Weights of a small transformer language model.
Architecture: RMSNorm before each block, rotary positions, no biases in attention or MLP, untied embeddings.
Training: a variant of Muon for these matrices, 503M tokens, 7682 steps.
Each number is 128 + 32 x the weight over its row's rms, rounded and kept within 0 to 255. Layers, rows and columns count from 0. Numbers have three digits each. The size before them is the row's rms in percent of the matrix's.

# up: layer 5 MLP up, 768x320, rms 0.107, rows 64-130, columns 128-191
# down: layer 5 MLP down (transposed), 768x320, rms 0.0619, rows 64-130, columns 128-191
# gate: layer 5 MLP gate, 768x320, rms 0.103, rows 65-130, columns 128-191
up64 093:125117106130114106175123113098108100138164139131051173107119103119082109124132133099170138171113146056079159130135187080083064164148162112186154102158124190152104093169180115113135150076152121
down64 097:177108127080177166147162109129118157130136130072122082104116112141172104190111142108106140107087139178116102087156087114124100222183123173086168129138108109151200130085152122162174172151095109
gate65 101:104132111079167135126152112081086098131110181185100146087156110108105156119067118143188083089116147171053155111060130136144152111149159113167148183146134130147142059167106131114135169079193139
up65 101:161185093125075120108141190155190177164095141125099125067147161086111184118126071100136142125168146220142111171163137156145100136119119109134129092155134098135151152122096174136147128099152121
down65 102:145070138142145144123087178059136141154135156053064089196158143129098112079156151184142129200130152168113126163127074059191082155154108124107122104120136103105102136128119131149106174118134157
gate66 089:085124118110148177165112147133153140100189093163164211159141090109120103088103147132105124102134065112162103127111167117149160096147176139102126078155097104119098138075145113114158123196137153
up66 087:146100097094125145115094141133101160153125081069152063111122109116119155141064035165113077117097122106174180115126134152118105115158076137194170104105121085134148090175177124168180121131130155
down66 091:131165198111110125148154110124096120131116133116144113162193150170067086095101125088141156091141153130135086129130199142173087124125102146094126079133121092113088124141099072141173142142118191
gate67 100:105076165064157120141138089150093170182101083062138204165145089160219086148143123155112120115120154177150094194104135088110157081176147109103153146159181097117131131150113136127143156133182115
up67 105:156168207093095068103147143135169140143163132105158185161166138167109146127097040146143121140136113120166123129108128132149174149126110080112140152129094171112161174147114114144123132145088072
down67 105:153143133126154105098116161102056180099111135148201109140136174139094102144132171156120184131140155160137055103146148197112125146106100171112149120101133151102143125166152153140146109165102085
gate68 097:129117154091133154145088103142117154114177130113129175127151119133166062150201148130060096103062185121169146154084166151130111106141115103103177130156055168152051148156072183120066124129130112
up68 098:106152126103099189127120115125107089154166126105149067086124124109149110130147151146087175120110118081139104141138150163155090182185152125144130069154066139133170151139102134079137130124101146
down68 100:128079108158057113077082101128171113131133125128132110121143089147065090131104104194161165138123094094174170163170109160168097097092123139151144155170130125167149130088131141078158159153084139
gate69 102:083165126181061064085130136112093121157152107089136147115118193143095134110163109168251151146150203110141103108154094115107201132118116100095140097084132181165113108135120134078143121123117109
up69 100:162098101146195092101063137099158078091107108088172110106185152111137108158129100125136135139141105125105121168094126135142099120102163150151109096120096150122103102140123154109112135133163161
down69 098:156144176092103144124104099153110174168076118122086138112117073117133176199136103115158162157134215133138105107112127121150135125142029116172148111121119141163203137163150206144113143124116165
gate70 106:130144155106159097142137095109200084097150146127114142136159133150164129125184118116146028131146123104165119137176124161182169135067144116136125160169130138122167174060150150044145115147101088
up70 106:177120154142188175073095098147086143166136150085139134187139107125162104110147125115177121129165145122084077085146146151171140193147187126146126133168067089092166164120098170117169119109139127
down70 105:114197128103131121142120129111153136187154149112099120128120156144130134140123089188127126150112122094135088107124112162177161174085129089083080100180103080131181147088106158081155142087108136
gate71 112:101062089134105109133084163056114088121087150144110097148147115085131096138179147139131129159080149112096106153176180103133135133131143169101231166091147153122135126127076153123113134126154136
up71 101:110160109100152137135133118121136115149157157161107163155153053162118137097187163097129177198165114149150121228170115153042138119125097121087129179131187125148148135163160123132081153108099126
down71 099:072157133165067163166114121161150119107150182092094113137117103129088163097161174064112124124162119113210148197156124121133209105182167149086119075113141120141108149142167119098147197079084128
gate72 098:158164140109166056087081101064102103126129110145147110096070114153123158150127115174232107177111149096137166167113127122156109133145146107141157142097153153107109092076108081079101106156145144
up72 095:128129150089141124091165152115146147069146115164112174205139124107166137098167142092146090137091121107136145115128105145092139137190107203074140159135148164152132130112056066120108165107126113
down72 097:159108119134167140183121111158117182146135140115155144221152195151159111046104119165122030123138117150138092144131113075095103141093101154086104142108150148125121109129150127145183144189093167
gate73 100:074154099069115099121154090101127140103121157152102107119153150084098100129140154131128112086091146159088090141111078158132131137180203105180166122086114134131100102123111079147065115144130140
up73 097:079095072103110137170133106134128131081166126137067093076169123143133171129169174137096144102128136172150134157146102119165202194150136101103097122138163089127124166120134137126077144109106189
down73 097:106121096161134100145137134162166144164061178118113097160138148102152145179132088147122109086150107142132125101042148105134141113083178163079151148074141134145059126166088197155116098124155092
gate74 109:131163206157110139172134145155136120199108068131124168088118113109135166133148124134117125139180183146157109107126137101134051191084165145172144146122076099191197153072143178134116162156047184
up74 099:102170124146119165148172103141130122160165107120098175052160122106095107115209147083167116158097096121140157224113124116156072154145142188134167159100119148117192101082096134162114129068146119
down74 100:141141122146106203154101135171183144141149064114120176145125142150103121117100100147114086159085145113151160155177132093124069141140125135135072166102090124104157136094125119148075156142110165
gate75 104:146099134114144157117101175139158158108117150120131166163153138070192123090143080130125101131144170066096086103093082117131158097135089143108117122114137132139109077147125103120132149168126053
up75 099:160142075187101125142131122202133097126142127176120112123143128061169083124098159140152116084122081075140155127148096087177159083097141079119094140157124153138139125099121112134109071125097191
down75 100:173119109183208089099132166159191165158078117156150127137091111139101078067135113153134082110150109132141123132106189123144107146144063151069141132092137132177113169102129136058104110174087116
gate76 104:147076221118165133092146057155148105085184126127137109069180120146143137046107133106091053118163067183156124116113120172114100079140139144171149112153091169147108053124186196133138083106106152
up76 102:112105140090158194209102144137149166108132158108143129119174132134118199118137130137086166109151094122119116139172113128102114131161158155088177124150126143088194102052118126093133160165170130
down76 106:121098101124121122168086125129140121132112111059101216144098119137141143116127172180155108128166140132078127161182121147162128187119078120068115101042119142119138092141100124134141138137159096
gate77 100:165119175097132139088104101152096147139117118093102165138102139138124159100068159112117134099093103133083125151068061101124124173130113140138045140226136104148069173091106121106168117067177113
up77 099:173108116151156146185093097115085135129132106121119159135121101157124089150133080165126115071099144111150164143114152124171150142084105122143094165122097109152114094077095053131083151117091041
down77 102:097155170124087161147158145146103136176174095145141169142178157119133156116106039095165125125109118115201131159147109078140113107176127144146095093115108067129129150112182150096133133147121116
gate78 106:139118084098126107079106144129180096156115127132070130114119169130161194132124101049148132151076189126085091168120165111155115137068160134161125118155112120125056191132088149201109169088125131
up78 102:119188133149106139166089158138121148118141125147118084137137135127156145216181083187092172162141135088146134098106130111117101129102123123101120107203091125136133121116130103159133141126150154
down78 102:098184133135139103163164137111129127111129152152142140095110149152124145115102093097156099151125110113094145086157137176161180157134158104147152136093122055154164130111140115154136139170052100
gate79 098:131144091060134103154105143107124167119187113121117109226202103122099107161159059181136056135131177107132127138075135122089147105129135106125093120169161149099127156130073133135180129142203078
up79 097:149125093106134121150175164078159092127171111158131160076140069162151125204126136133181144186096115117150160083130106133135128070161132083128135144122134099122042177112118062116034110123105164
down79 098:189146131134176128141148127080195131083142119098186202123095115130185107132102151118117215106089169118164125099173125150091077122121092086061099080086156112090122092165092149090127103141154158
gate80 101:140114134157089126149140142178110093109174086136122134116106128124161147097164102159146090167148174096119093119067113129125087118167119160109131143113125116158135113120167131135072109115135102
up80 100:114125115082067157139117141170144119099161117227123117109151116142111121145131098069099070152163135110119132106151158163122135130066095100095051087095139182142156133109229112124092081071165129
down80 102:156142126118123156137125151104126171076078167109137125107082139112154131184130122129099092097118115088187106101144124085115142151135180143114224111078136091159091149145126218120094152102093133
gate81 092:106109154182155131122144093093119151175091174106094183119116114110130138107148118123172074086159138106128134192105155153111058111126161119151125149118097141121172126112138099104138154162123149
up81 100:140166104074175102127061170147103097147092168144102148105131149096162149140142177078092105166122164160175122118114132136102097169157176145129075114134091182131145131151118115108139164160122132
down81 097:169178146151156128154149090194118147067083109142147112162151181132154156159124131095141112124176140154169111109172179137125175108194132163118040113131116102144137109160131170103121117160177161
gate82 106:150100153153111155130140156122056095177149082130061123072148150130081196128146085109112096096195212180130110097096164154116150092135139088143088120162164154092123141146116209106157140123119081
up82 104:107149114203119025140114194090126124034142140129100068136088192128172189112093100140078118164156106094106142166088151127093149111127157135156153060119138159095139054078116128074099166109103147
down82 099:125124091108135089113130129087146122130173083175106160145132167128152091156138170095178144139131138134175123113112068180119140091178181040173180150119120146105127103160154156154133111120086177
gate83 101:119120135099134094147108111081117168123125153157187101066169102113135116071150118141138085119133149146126160115110164147160121184111197122105085136114095142139153160100147107122108166145099071
up83 098:127122126110100134097157085096210136183179157138155091196109076073099137152140133179164193116170189138131149113156103151140105088164136152184035135116128181117059141087083144114157136146144120
down83 094:160100177144181166108146114130158071082098087130147079130117108142154125164113153093162117100127086101135135142161095145109185145074064147181141081114145101100027136170116107110188105132140100
gate84 094:115115092184101090139152075153161106147142084143083148201141109133107102095108126143135162170144167108144150102149203152124169156135193132131138066167139144169078065132076140106126157109122147
up84 096:181190144148120120124092123150120100196076162152156139154114072085142103124135127144126107194110133118187112155119092091148101169086106134115168110066132147106103114096152176167190147107122105
down84 096:106086099072097104187151133125128124158186148129111121053108129111160177061090112094191085145133159108132125115143052122103078090114135061130097130127174140099144128130171115188160118160154117
gate85 102:161138086178096129145157167138178056119133106161145106011128150113144109088126163109148098072138096082163159086131091114068139101103185095142184094126102121111097140173069137144113106112109150
up85 098:131096109163106118161102145164162092145135135132098128126158145141083095087091151099120135149165119142167110147117086076122101165150199147152105111143172150119072101136105164150159145072117168
down85 096:134133113076135071086095122166123147116097139125138014133115168067173101106175123120140064166141127126159132150085114120126112121133175162157090126098050118137112129116117101136071120073131165
gate86 106:173084102094111097136164187153126131123106129111094141103140148110102140093063172131091090171132187161076108172151126171093120106072179170069120048099139130158096099083105136113113106144133134
up86 102:105150136155171101096114111100166136140142116128128136095079155135061066143119108130123165156167154140198138109077231125188144092135137128173140126078105102151127160133171175147135141143123148
down86 103:104143082138169112121153169194176128093091076105070123154120122176096100170095152144098111114112102134111121074106171149112107086152114103151163090056143163093108142122154118120152090157141056
gate87 105:113068135107088131126117127109124156091102106125128132157134149129131135083091123167113149148079215089146099138116088141109180115162143106117170145102150140127213147121144094150077138155133120
up87 102:159135116100116175101123138180172132094163062118144143155103139078139114124099152160161179071095124123119082118104144115104148107168147098128146126076173136143159114106136146145091098081091152
down87 105:126125127116096157123108150097140118073197131129157177119120135169110179151195103099168136076094073172105078192164143106176148105158126067154150112140090139134087191115117099123148153111147101
gate88 086:084142154152085116146170102096166151136134092103158114152142161118113177106161135128130130137154093143136079180131180177114118114109101079116142115161126117182133097173100029158148115137137050
up88 090:112146092057104136074067106145135128126126136101121129085183104146193118125111131104100058158113109077093115137144117131141114120126132142088107158088081124149082122186148155129152099107131132
down88 095:196089117106142150227134128082135168131143132117143171113113145163094158135131133126131170122128136145108091173105140117122119117146152148068133134076123141155129134049148098141121116109125147
gate89 105:152099081140130142133127117151118118115152089083126110106141114134175164124127093117104078110098126086100125134138106118076095145086144148061114126140145172156133134146114077133132150108119151
up89 101:179128131104098084131105121118095128120153090178129117125066119122152129190103105150133134171132104131091124184189142064163103109030102081093111123128087106123054136152078148162175155179064154
down89 105:127102152131151074151113065113089100161146135122129198117129107151180043066109173161142117120084129134088085106129130154116148182146101113122192132112081083116171140133116077121133120074125094
gate90 097:130102134072162139119102136116081087166187124126119144124159156109137130060111173124136176129136158125176066182134123179118134169121157114178180119167093142093122117136136096045148093201184137
up90 101:051127082187162139153098135128072095139107114119157106125134139098135181100136174177108096153140162104091168096134098089152207111140231157044164130146171139130166092083104175101131098098125110
down90 098:136034170145100121113126092120171148154098102138133077117084144087157128090163140155101144144196111132131158102133157090119194093104150115129111173123171128131091112176138157143143081153142100
gate91 099:094194092065095115077165098138074144189127113117118162103105142150123139162145083129090116152174142094147128181120145118114124146089093160032165173120141128146139146123103157139144153100138113
up91 101:108137075118103104131067164142093141120149109060115104090109176171113125124060124158148098125146122099125095096149063143157163132088138099158168135088111213069094086086079105116132128095127152
down91 106:145142054131142133121133171092179148142180138107063099138174076177140099155232110162149126181122108125111105169091142139137225104113072110133114145127146152150138133123177138159170093103143113
gate92 100:105141147142155119167146120124107082103112160181125125123174110135165133077139103158071119117115141115117142150135162090140081107139141112103071124135133161142204110135162133100118171200134112
up92 100:153100137146129155149096131087157127117174156136145110112051128175115157116124133142103075079167119110118089146134150140087112134092161140127158140134147144137056127049086119088116140076127161
down92 100:132102143116124179136150140050181122139166132087109166149147133133078109181107166103141052108150067145136136104126089234185114117141068112136125143188097161124156122198128084111126155152121116
gate93 102:169091142146146118110145140105154096142146146138120067108202108097091126115119135134081126143155175144152103105184082159115181125120111110126124168124105147163161135142132135116158122186143122
up93 101:152094134154148130093127133123130161113140139146124149138210116146073122122104091145066094088098140178129113104138128161163078131087175128136081188163092150124113110117149121116092083095086104
down93 100:073103141146107126121061126212086133152142151096114087155130140140082128145141195171211157132181119109133125090096142085096132137172166108108089147169135094143147148148154146137164199165140113
gate94 106:163157074090116079149101069150033122129141186097132119068112147111162120162179108166129151125129073096126112158122163112182115175145124056147127164122101134143126112097127185116103128134101072
up94 101:155069162176122195057139137119152162167187145172174153063076107108084146098082087147069101095093123131102153177123124126115158122101128089140118157116124069151098147142133035139074151132103176
down94 106:134064155111162102087121112071149173075161184119137146053033091134130150132138109149075150154139119125178149077121148104088112109104100100112108133140152083173159152105134117188148190063078161
gate95 098:155198120093103178078110130161160128148147096142137139122114157124111167110113150173128123070171096113122112137123100155127190123138122094146252168122154127093127116088088124101157118121189193
up95 099:091131120107130148061135179154057093106159142138140131103159152180118138099134106152166130119090141088111123102123092113143107138073170182122141132131113139098136092095137109093114088190143226
down95 098:099141087166161127100138169131146117171049113112154149100185134164132120094114080190158134201083128130091088107121107144146144153104129125122145131069164091109131124140114122188133125103184129
gate96 096:093136137138086079147095089165121100165146079058161155141167170104120114128127059178132108154148145107205132122121105118135155127130142089065129050167174097077143120129135094101181148173134150
up96 099:066089149124116129101114107099093174061153109146135167161148098052131064135100166156121112163111124132169177101113078062133115123153125155170065076212080130106090167130122139120152134161116111
down96 100:143110207173096184120110161150076128112128093152106086104139062074149151129157032119071109159121055136125132147102124135140131112155107108119093136157117104066123121083140107104152164090097110
gate97 105:154170157110156113155129163115132137168145147166081131139138140097163166115134136053144173095129190120049088127145104127135157174126050122131162117108120124172123120120110092155114099107069133
up97 104:143110127081079115160142084122095108147146087138077123155140135092130077096108117117189120141132149116112171129116130114113135132108124101127081111192123129109159185156152096103139155093112144
down97 103:119144187081123101088144157139157141179095118093116163144135138158118116137123113137163119133126079056222090129128115117073176109103086120137162110123113159123134101131161097167112095138088115
gate98 104:092162095141095156169096151150116150106112180114089086110096128154167098117185172124115153165125130088107162107123109121137116104092143111168106112116156189116100128131100118158144099146140086
up98 103:137125074115124104144167189083130084187092103136103131209148160090115139123164113134216115124192173179111183126129120123182090178052153085136148145049120125123080169160127135108130188079112094
down98 105:134099126151089121119119148098090132125197141090165127076105145151225090141128148156099104157155118094202127117086108152158135119125146172122138049138085184147134147128127144111176125153129174
gate99 088:098117130098156121170114126140105134145102097108149188090159121124139138186155129114123145129095185152091130168137157163125150153077110137108133170081107158133134103150130156117153149124124189
up99 091:109025141139145107116066116198147142075071163110134158117099115054161188144062125109170117120102161132136136178181175077130057075118161087106126142164146109115113177100089147088135104147164163
down99 100:128144196100148154149160126156147156152125068150147125172111100140150168084128171112106146183146139175116129134117104079104111155161051153139126114104075094143124146060112105133118152127164138
gate100 094:121152189131147104091133114139179092081138152125101088161163067088095146143118149140112074128136174092089118121129172131103158091084153084149157129093110109122140163103141148129147114149121166
up100 097:198161145107123123137136149118144093101130152143152145081157151134168166091120090129176134170140127102134149144183173144143097140112108086194129159081118152110139198118128122110129110169107144
down100 098:112108117133153081112144124118060074149113180115112090118137156167119135115173097083078144132130094133180152136151146125155117094084085161139183184183096124131079157160107061111166107166116160
gate101 104:100084179129068119194083178124180126053108151132134156148162154150178146124131122088097129145128143122099111119112116056112157101185102110125136102132145174154170104135157091171158133097126159
up101 110:164036079054162131108105095059091121117129154181143075147124125186086104154150241159109110134063061111083165079122140156138119132126136191083167154115130144105078137134125119156129123172158097
down101 103:136104108078139178054144129097187055151097160135167135078184120147124139115164102140137129084134094069119161105143068112167101150128112157081105105142196169111090150063170099109139136128125083
gate102 109:128107125082156157166110146140144081105173056166133154094133194091107133152176168140156151145112044100108114175089115096102097175131152140132108118113179144096123153137118092101123128109071142
up102 102:115154131090101107155150140139131105126194122161155109161210148089138085158119172112117149197159094161125099113133132120052127111104164181108105092108113104180121118086129176093132161125121116
down102 097:144129119120125063120140145059131179157106124110078065180150128156166075127139140179085091143138103111147128132153145149127133126147115127196088164052160132156132146144132136150130132140104132
gate103 092:154157102185127133076159083141178140126166122089147123168130126117116092141089159124138129106109152070171118114117163120157111158130181147067115140083149118142092095030156164082106107153156079
up103 099:094129097111158107080118118132073138198124197090170114091119093180151170134103111125129120169151164134158088121089124147131142177109094180145135135103175167048142114180093069143079123117171183
down103 098:118121171163115139131143140053115118154139161100108183141127112084131130161187078110079108036083097150128178060174130146130113105167143140126127141106148140149161187160156097131162077126203147
gate104 105:166114130150111116131083120139140086089161122082139185122131087145161146127075143137138120122118120183122143136112070184140120068199108112126130121073134097127127150099130170159158143095117176
up104 103:166076103134132175108098136126060145151148118109203162184155089137118126183144109106112163130102113129215159157157121115091176091103109169129107121143132161150200120103111090195153144146131085
down104 103:192134156150103123153101166098084186148075163079188168136093129161127140137148164115113144140204118118201148123117107136088163105077155130134125090131118129136094079140122100101129146143137155
gate105 092:184080045161155103112140080105086079186150116166091092152150165111120118207156170099138093132139066162147152130120113135142156109128127111080133074158118130188147145141103124109123111159117128
up105 093:152138077086100088142133119144093098158099122167118116183076109092126126145131101076164190114159108164225218118188108119073082157153104124102093129102153084129171117169150141147122153077081063
down105 089:074085218074044155179123137165126062127147202128122082129131131188116132130163160133146140127070120113131063131139144119172119118104111188122112140124119134145131096164058117144107146158154187
gate106 088:166144118119126090149127103187119119160109134133108105088115132140048128109136153099143063079107074120139114173169110127133135127173041173143163161158146117085164107143081119181135169140080113
up106 088:160141106131088152130123101099151082138097139061163148145144128131113121130156162123093112129134071191080102101107105131202158139140144136136118149136125108087132137126183147107160155162186137
down106 097:181122103136117088129145088089197150119129129151131120087131116164108076130090116188095103155145098213106105092150133144122103135118092146091165140100175135144122053139172157166109192068167143
gate107 100:140116116195116131156134135156126143152051111050118126105119118108135148148064106114084116043177141117148087148146129188109108145159151126190129058117083149132103175126025136097121135118097159
up107 098:125105096159117091141081102110125120147094121177096098090133100133083192092137115153188123160119138113155069128187195151125095158078152142141120138150141056096108119141079112184154103104138169
down107 103:116144130093150122141141086092172145129103161106141120165180081136073128095170104158098135123153060115122188131136167147131127126165122124117185128079150147113112112095087177143100131103131111
gate108 103:156081137140099132130148115102203117208121098172144147177090076121168120101114093136131072125118122135151111099121110093107104122128142146099131161049096202161092145163105117169139192098123138
up108 102:100092081127145098128143071175140137126114128145052111073124100090147126075053121131099097104177152101114110134126167117106079160180137161082098117153146144093165133124129170066149096101135094
down108 099:138093079152154155147190102128091146116079122059102134196144199101209166186066188144112113126094112114115113121059115125133124128104101100114134125103184119118113101114072139117120163152103156
gate109 099:134120106099093087119115138150117119134056130157079147135115099123127130161125125117156111157158038128113132138116153149105160134104174134093163142125104094114144046126152173176113133100089174
up109 102:141136193150108139167128166161115149100150148145141057091141169082126089124135099216134110133116145154099128163133125152140155140109092148150129174054164114176150117150119137066159143100161082
down109 099:149132178096131123106168126143099082150171162121123118121148077062120110098115067152149168108136132150112084112123053147097095134165123132168203120130158133167128181154149129106102074143099093
gate110 100:098158142076124112052146157151116192120160110095103131119167068125197148136131202085081127132070124139051110137080142150171101162130100117126178093152115138120133064068152142152172162134147123
up110 104:127176078092172155090181093139144116164114106079103139111125092110140157153074207117104150087101095180143189093150161116126094122151130143116131102105089153065091140146112177147152103141134196
down110 106:150130127130165154146156105114121201134134089134108179139151143168170133191098131127134159087122078129152176122086124089050098166144142144145178122091196184154188131124121170148145056117122149
gate111 105:164140084120099090111090119160101155123121123109147189101152135141148077115167162173178171142120122129143175152123153061127130085199174157167091177084150136079090099160131162115128109141115107
up111 101:119101143145133121078120157180150071180116029130143079103137165106026163135102143136145177154144165172134114128152153126109190132138133138129141163146153139088125138156122138125153175091083161
down111 103:154151137114064177067116111169154107116176191100139119103151165175149174099100135157152215124120111141132109147136140124163183145121121126115101165225136118168134161115117093143147137106158105
gate112 101:128151173086037140118112067161157166110154143135121091185105126123132170125145114168080091198109132104149095155101091132137108173156135111117124127110133059080064147139141148123152125085081133
up112 105:169182085148136147125092088133170107105152137138094124098059121163143091149146138180144125169110142158099134138147171176126168077129098142111141146132127089117152106119115144103080153108071142
down112 101:111143088094162139133126135082143149116116153100111100222101183195222141078122137103136100136088146108082046154152075156160162131110158130127138163147147142125094109119160113105153126150163089
gate113 102:161143141095145072084139105137151070106140125194133183131158186115150119120126175138100081099167134088106105135123142142130128123191112142158129141142134137100136137102093081217075237130139119
up113 099:122206115128140132119110159119152057136089100126103183124093127104156158093097161124118105113143163150092138151069115129142120175111149124150112112129142110114118165116130085065092084165139104
down113 101:081133124110178112174099122105118084152082092116131125121104142168121131160149142144078173116147103150090029120099112118147079123162116106156176093089126158099114171132107112154090134089137118
gate114 102:105100090180098136158101139070122124130166122102054117098162137141131066108174115148085047151131100158115123124104122122113121150092129097125129107118166184115126101131014169129174146084143114
up114 099:148191137101166127139183153104093132115141087161108177103149132146095146138132157129132175072151115131110156214156191168132126143132108092109153106148159145121171084103140175117077129111150150
down114 100:109158151192121155135162079152088104135089078092079109120119159141093159148117109073092135156159088121170078118175126119095095127074068086184123081132129111149184165124109102083093136100089123
gate115 087:097120183127112122174154140095078115113087134165100151166178171136145148134137127088128132139113113153146115158109149133140185141137058093141152133122180132183136159094141126096149054144141114
up115 092:141130124130087095207087113110072092058141137129149129152127115134157152141137150187128101146120097137154167118114141114116122182162172119131128098136087128129111154094142173131100148126124131
down115 091:143109115110128145145153112070144104125093136090167161151120062119170154118146152115154153010075139106114154141135083124111111096128143126120132111135146184146170034165118127128177094167065097
gate116 099:123155101128156106143126125107112135134151135068153192141195148121104142086150109097097151117095168135040120121062109142142141089170161152153111098103106124125195118171104151107123074099108142
up116 100:130073170113152182192093121123148089163171112127151111124135133185136134167100162134138077204087134126180153079074095123109151159088133168152121126150129139077126179181171114129133087096096170
down116 104:177131119068098173120098123148148144146086093100110103149123142102082169114086146065141123158091176147148099148196145088170116173162119136088158136190115099106140194122149087115142084078156165
gate117 092:129135064144116145121127146117111077104155062091126088092119166121099134153172151064137119107133167129084190074116145124152069138146139167135144120132143107114109158076142125112136136176126167
up117 095:102202159111140102187100118165085168161161153133134108157128075174143116117151092123124195148102124205173087117118106123098188163155092116163079089113130137138138035101174133168135092131085118
down117 098:124129152072193114090094128112101114153171141146072150158083117124094126122146142147111203138101136097164142114162105090095092159150093156139143076127149175101140150050180139109140147167163151
gate118 095:181136087137170111118137170129156132072013180125102078130142170159151050186079093158142069157124160131176136116110135134108123129100139202148180148132069086156153138153111148138105166090136152
up118 099:156112139151163133173133233090082115152078125141092075151172178112148071131157141125087119079093128103157136174146142174174135161144049127130171167093148104120132111107091125145158118105151131
down118 098:146146072109163118150156175120156115126130134098141160127177141080094116167119119148144137133155110110190116122119158098129152182144207159182116150166095126100150096101122125186090097101132096
gate119 093:122120125195160062137142171192159104104063131095128162079110190150095135107100226199108108116142138126103113167091072091146151164108172131174167121070061132131112186165119056118198139117088126
up119 097:143141158125128133158064151092088149118109122101140103158083084073106158163090129111122105155087052095126119105089162124124129146080150136150140124081082135172164177102111147209115147127188122
down119 099:171138152094139105131145142117066113125139131154130115121099064077099139191101147146133134066107156118138091083167097139077157106170128129131155133167181074122162146098139082100100135140116113
gate120 100:113096134083091094119123099160174121148120146163072114141131064059178156095100141101153145134134107133118122139080078128103119101135147172087098073139125123169138126157201093128113174128148075
up120 104:089169144078071126171212091110126084120137089122198136136142080167085101128119113108181114164119145087161135117113129046119120168132131075117195123107150083157171161132131132141148154170099131
down120 097:130187127167116128126167095086168180128112149107125123081120228148094129174169103158169164169071149152136132143141144055111155090112087115158087126117108090113096159082082046130166119138144105
gate121 097:160109203160065116130098118103081145153178145146156086170090179167171156056110108149168117177105156136123113050082102119120140119166100115137102117132160126163065119071100161167146111090083141
up121 094:136150135138179107124076190133165106115155195088106103179169128122127105083127167134101128113120079153156149112094122219148105090134166100136108174083119135155155094107120097128106144096140128
down121 091:170179154094102100150098116130080161169175103127129056139143158143131141108097110180141091114103191100156150129116102067156107128142136122168102115193130137103092161109169128186169141144138115
gate122 102:144136075109193116160133143151088151098117147107132069169140170108109129181111107119159112109142115116154124155134054120103145070120116081107123162110157124114129122096125112184167156122124144
up122 094:152165140179120119137106084126170115127118100092179149141095139110180109166164088150159102125137128106106146125117104186076116153194111109141126148174182143097103171182130174199115090175115040
down122 101:111138093119168111137160118125097073146174151142122193076176069128113136093161098149209090141211115137181065100095156117115139151215134093104130126143087069139176181148172092123135101125124121
gate123 099:101137107141197151113085115147129089100183079161073125117095168127148096097156190172160123090145086155131126147135109164121137134107208148127113144102131145092134114063154098128184151150100156
up123 097:180129094164092106070116113110117174103156151114105166067064150086086150105098157135147136084061122114160107028139104130113125152109147142126111186116098121113133073194144138173162066112120179
down123 088:154132137138120130064114177171159184125184093156144132103147108111077174089176119140108141190078145064209134148146174129146110097124154126133158142136160114174099173108180150132131106125131138
gate124 099:108120150178114079136121138148117106110150100110139107168133160096124137138127111159163142132057172168073190127154081123150102136118112094120097105112095093178075097095166102158129149155194165
up124 099:153123172062137112092107118170123126183182117112127131177185088094138101179135151158117101108122100104113096203128118180081098089116116115143116110151097115130104092108147058020134113094144186
down124 096:129133104127083107130123105107098161114077149113065117172181153133166121114112185066104143114135157133126160043166107118105177133081156141165160109082131064102081078115140152135087137090088120
gate125 102:116166119180135074144157183130121132135174156118150114140099157134086160102069132130110183151101168141155177116179155129093100066131148167125147132141157107152104087123173211131121072065199127
up125 100:134184172174102152092149102075102126117079141091142147149099182122089165119115052115086183118139132169137103120151123124158129145154143203131126160118136106106090126149087131090102096119164122
down125 102:131192163130163140162126175121081127120037167221221162128131116119107094142086153153114141101156150135116154149136113115185143136059156154111111148136130135091163118115143168146084155102066121
gate126 100:122127111165121126120136155168129073123126122175121187131146128078145097125126156155114116096166121190100132160156108144086130116111086143171117123161138103112118042123093108172113162163174142
up126 100:143113138118105146142133054102104137111116161118101170152121092082124144213143078170133145080116134146129138124081136200150103154109162154132115186121167107137094153119137109117148137137117089
down126 100:160084114171140142082120107096100141168130154068147205153124118087115133111058152092097114124095140103133206110171132115158157160140103191112104202133142100168151133127109136124063123123142176
gate127 105:126145065100164143083172101132113121050111162176109182134163124102120122102137161136161108091111165119102132173068098071128119147133183140158104183169125118108051134102113101076125108125193144
up127 103:096156129102129143117128156177120135094130143153153160157109092166123202177081157076119099125164099157145150121109083131137135155030119134205084117109168142146062135182118113155167123157158084
down127 105:098118124084106125089138110125105155124146119137158116093129088122152168140087179137106096133136117102156201116097109131074147159142149180145130090093150195228085132117126140176205090140140156
gate128 101:105130122182120125141204131089116142155106136117106164123182109060110148129114133093117137138086175103121160118157112129149120088189169109134165158102133130135161133197123079154155127187178116
up128 099:067167097117140099161173109139121155156168139088113169120125177112127174105143142103052097133140115152142121156109116100240149140143066126145114148073151130119158133134146190074092149080055131
down128 099:134171067113135149109133095123134157169044163117123115200136135096127145135122129126070148123156177114117151085088124137168127096094185137000167123094119135130078120176110121147173132165155156
gate129 101:111100115138153141115076110144193138161130124071148150117166115144111094114084157120140125092146157045140109089157178070118188156099157141097112111145091086147083106146129163139148080164073120
up129 103:098146143078135134105082074144158153123112130155161064157111141174133021177180119118149054101076074133153143115135197128126098130140141150114093136072166133093056154108131128127148230127140034
down129 105:205063150194103147074115135146127163168100146105119089111102159182145103135178161146149111150099116160100123090116110069092103143063137169126183132112122123119104130144105140138145113124153151
gate130 100:102129102180183124133138120056129065161102167102102066168151089054152146106140121086104093081105146112115079144120174149106139082163150092143148081085132142104184133131146095139140095134197181
up130 103:125087120132053116121105104141103091146166101194166166038098079093176097101151150090115152113107066101146120120148090049108098097096163177108107090156084207112099160064161122094100081159100118
down130 101:176123168146235175098139072130145164124103117171109144100129087103102143145207085142164071118128142109068163118133132108112111091154121143112119113139168135100143069112140091133131132133172133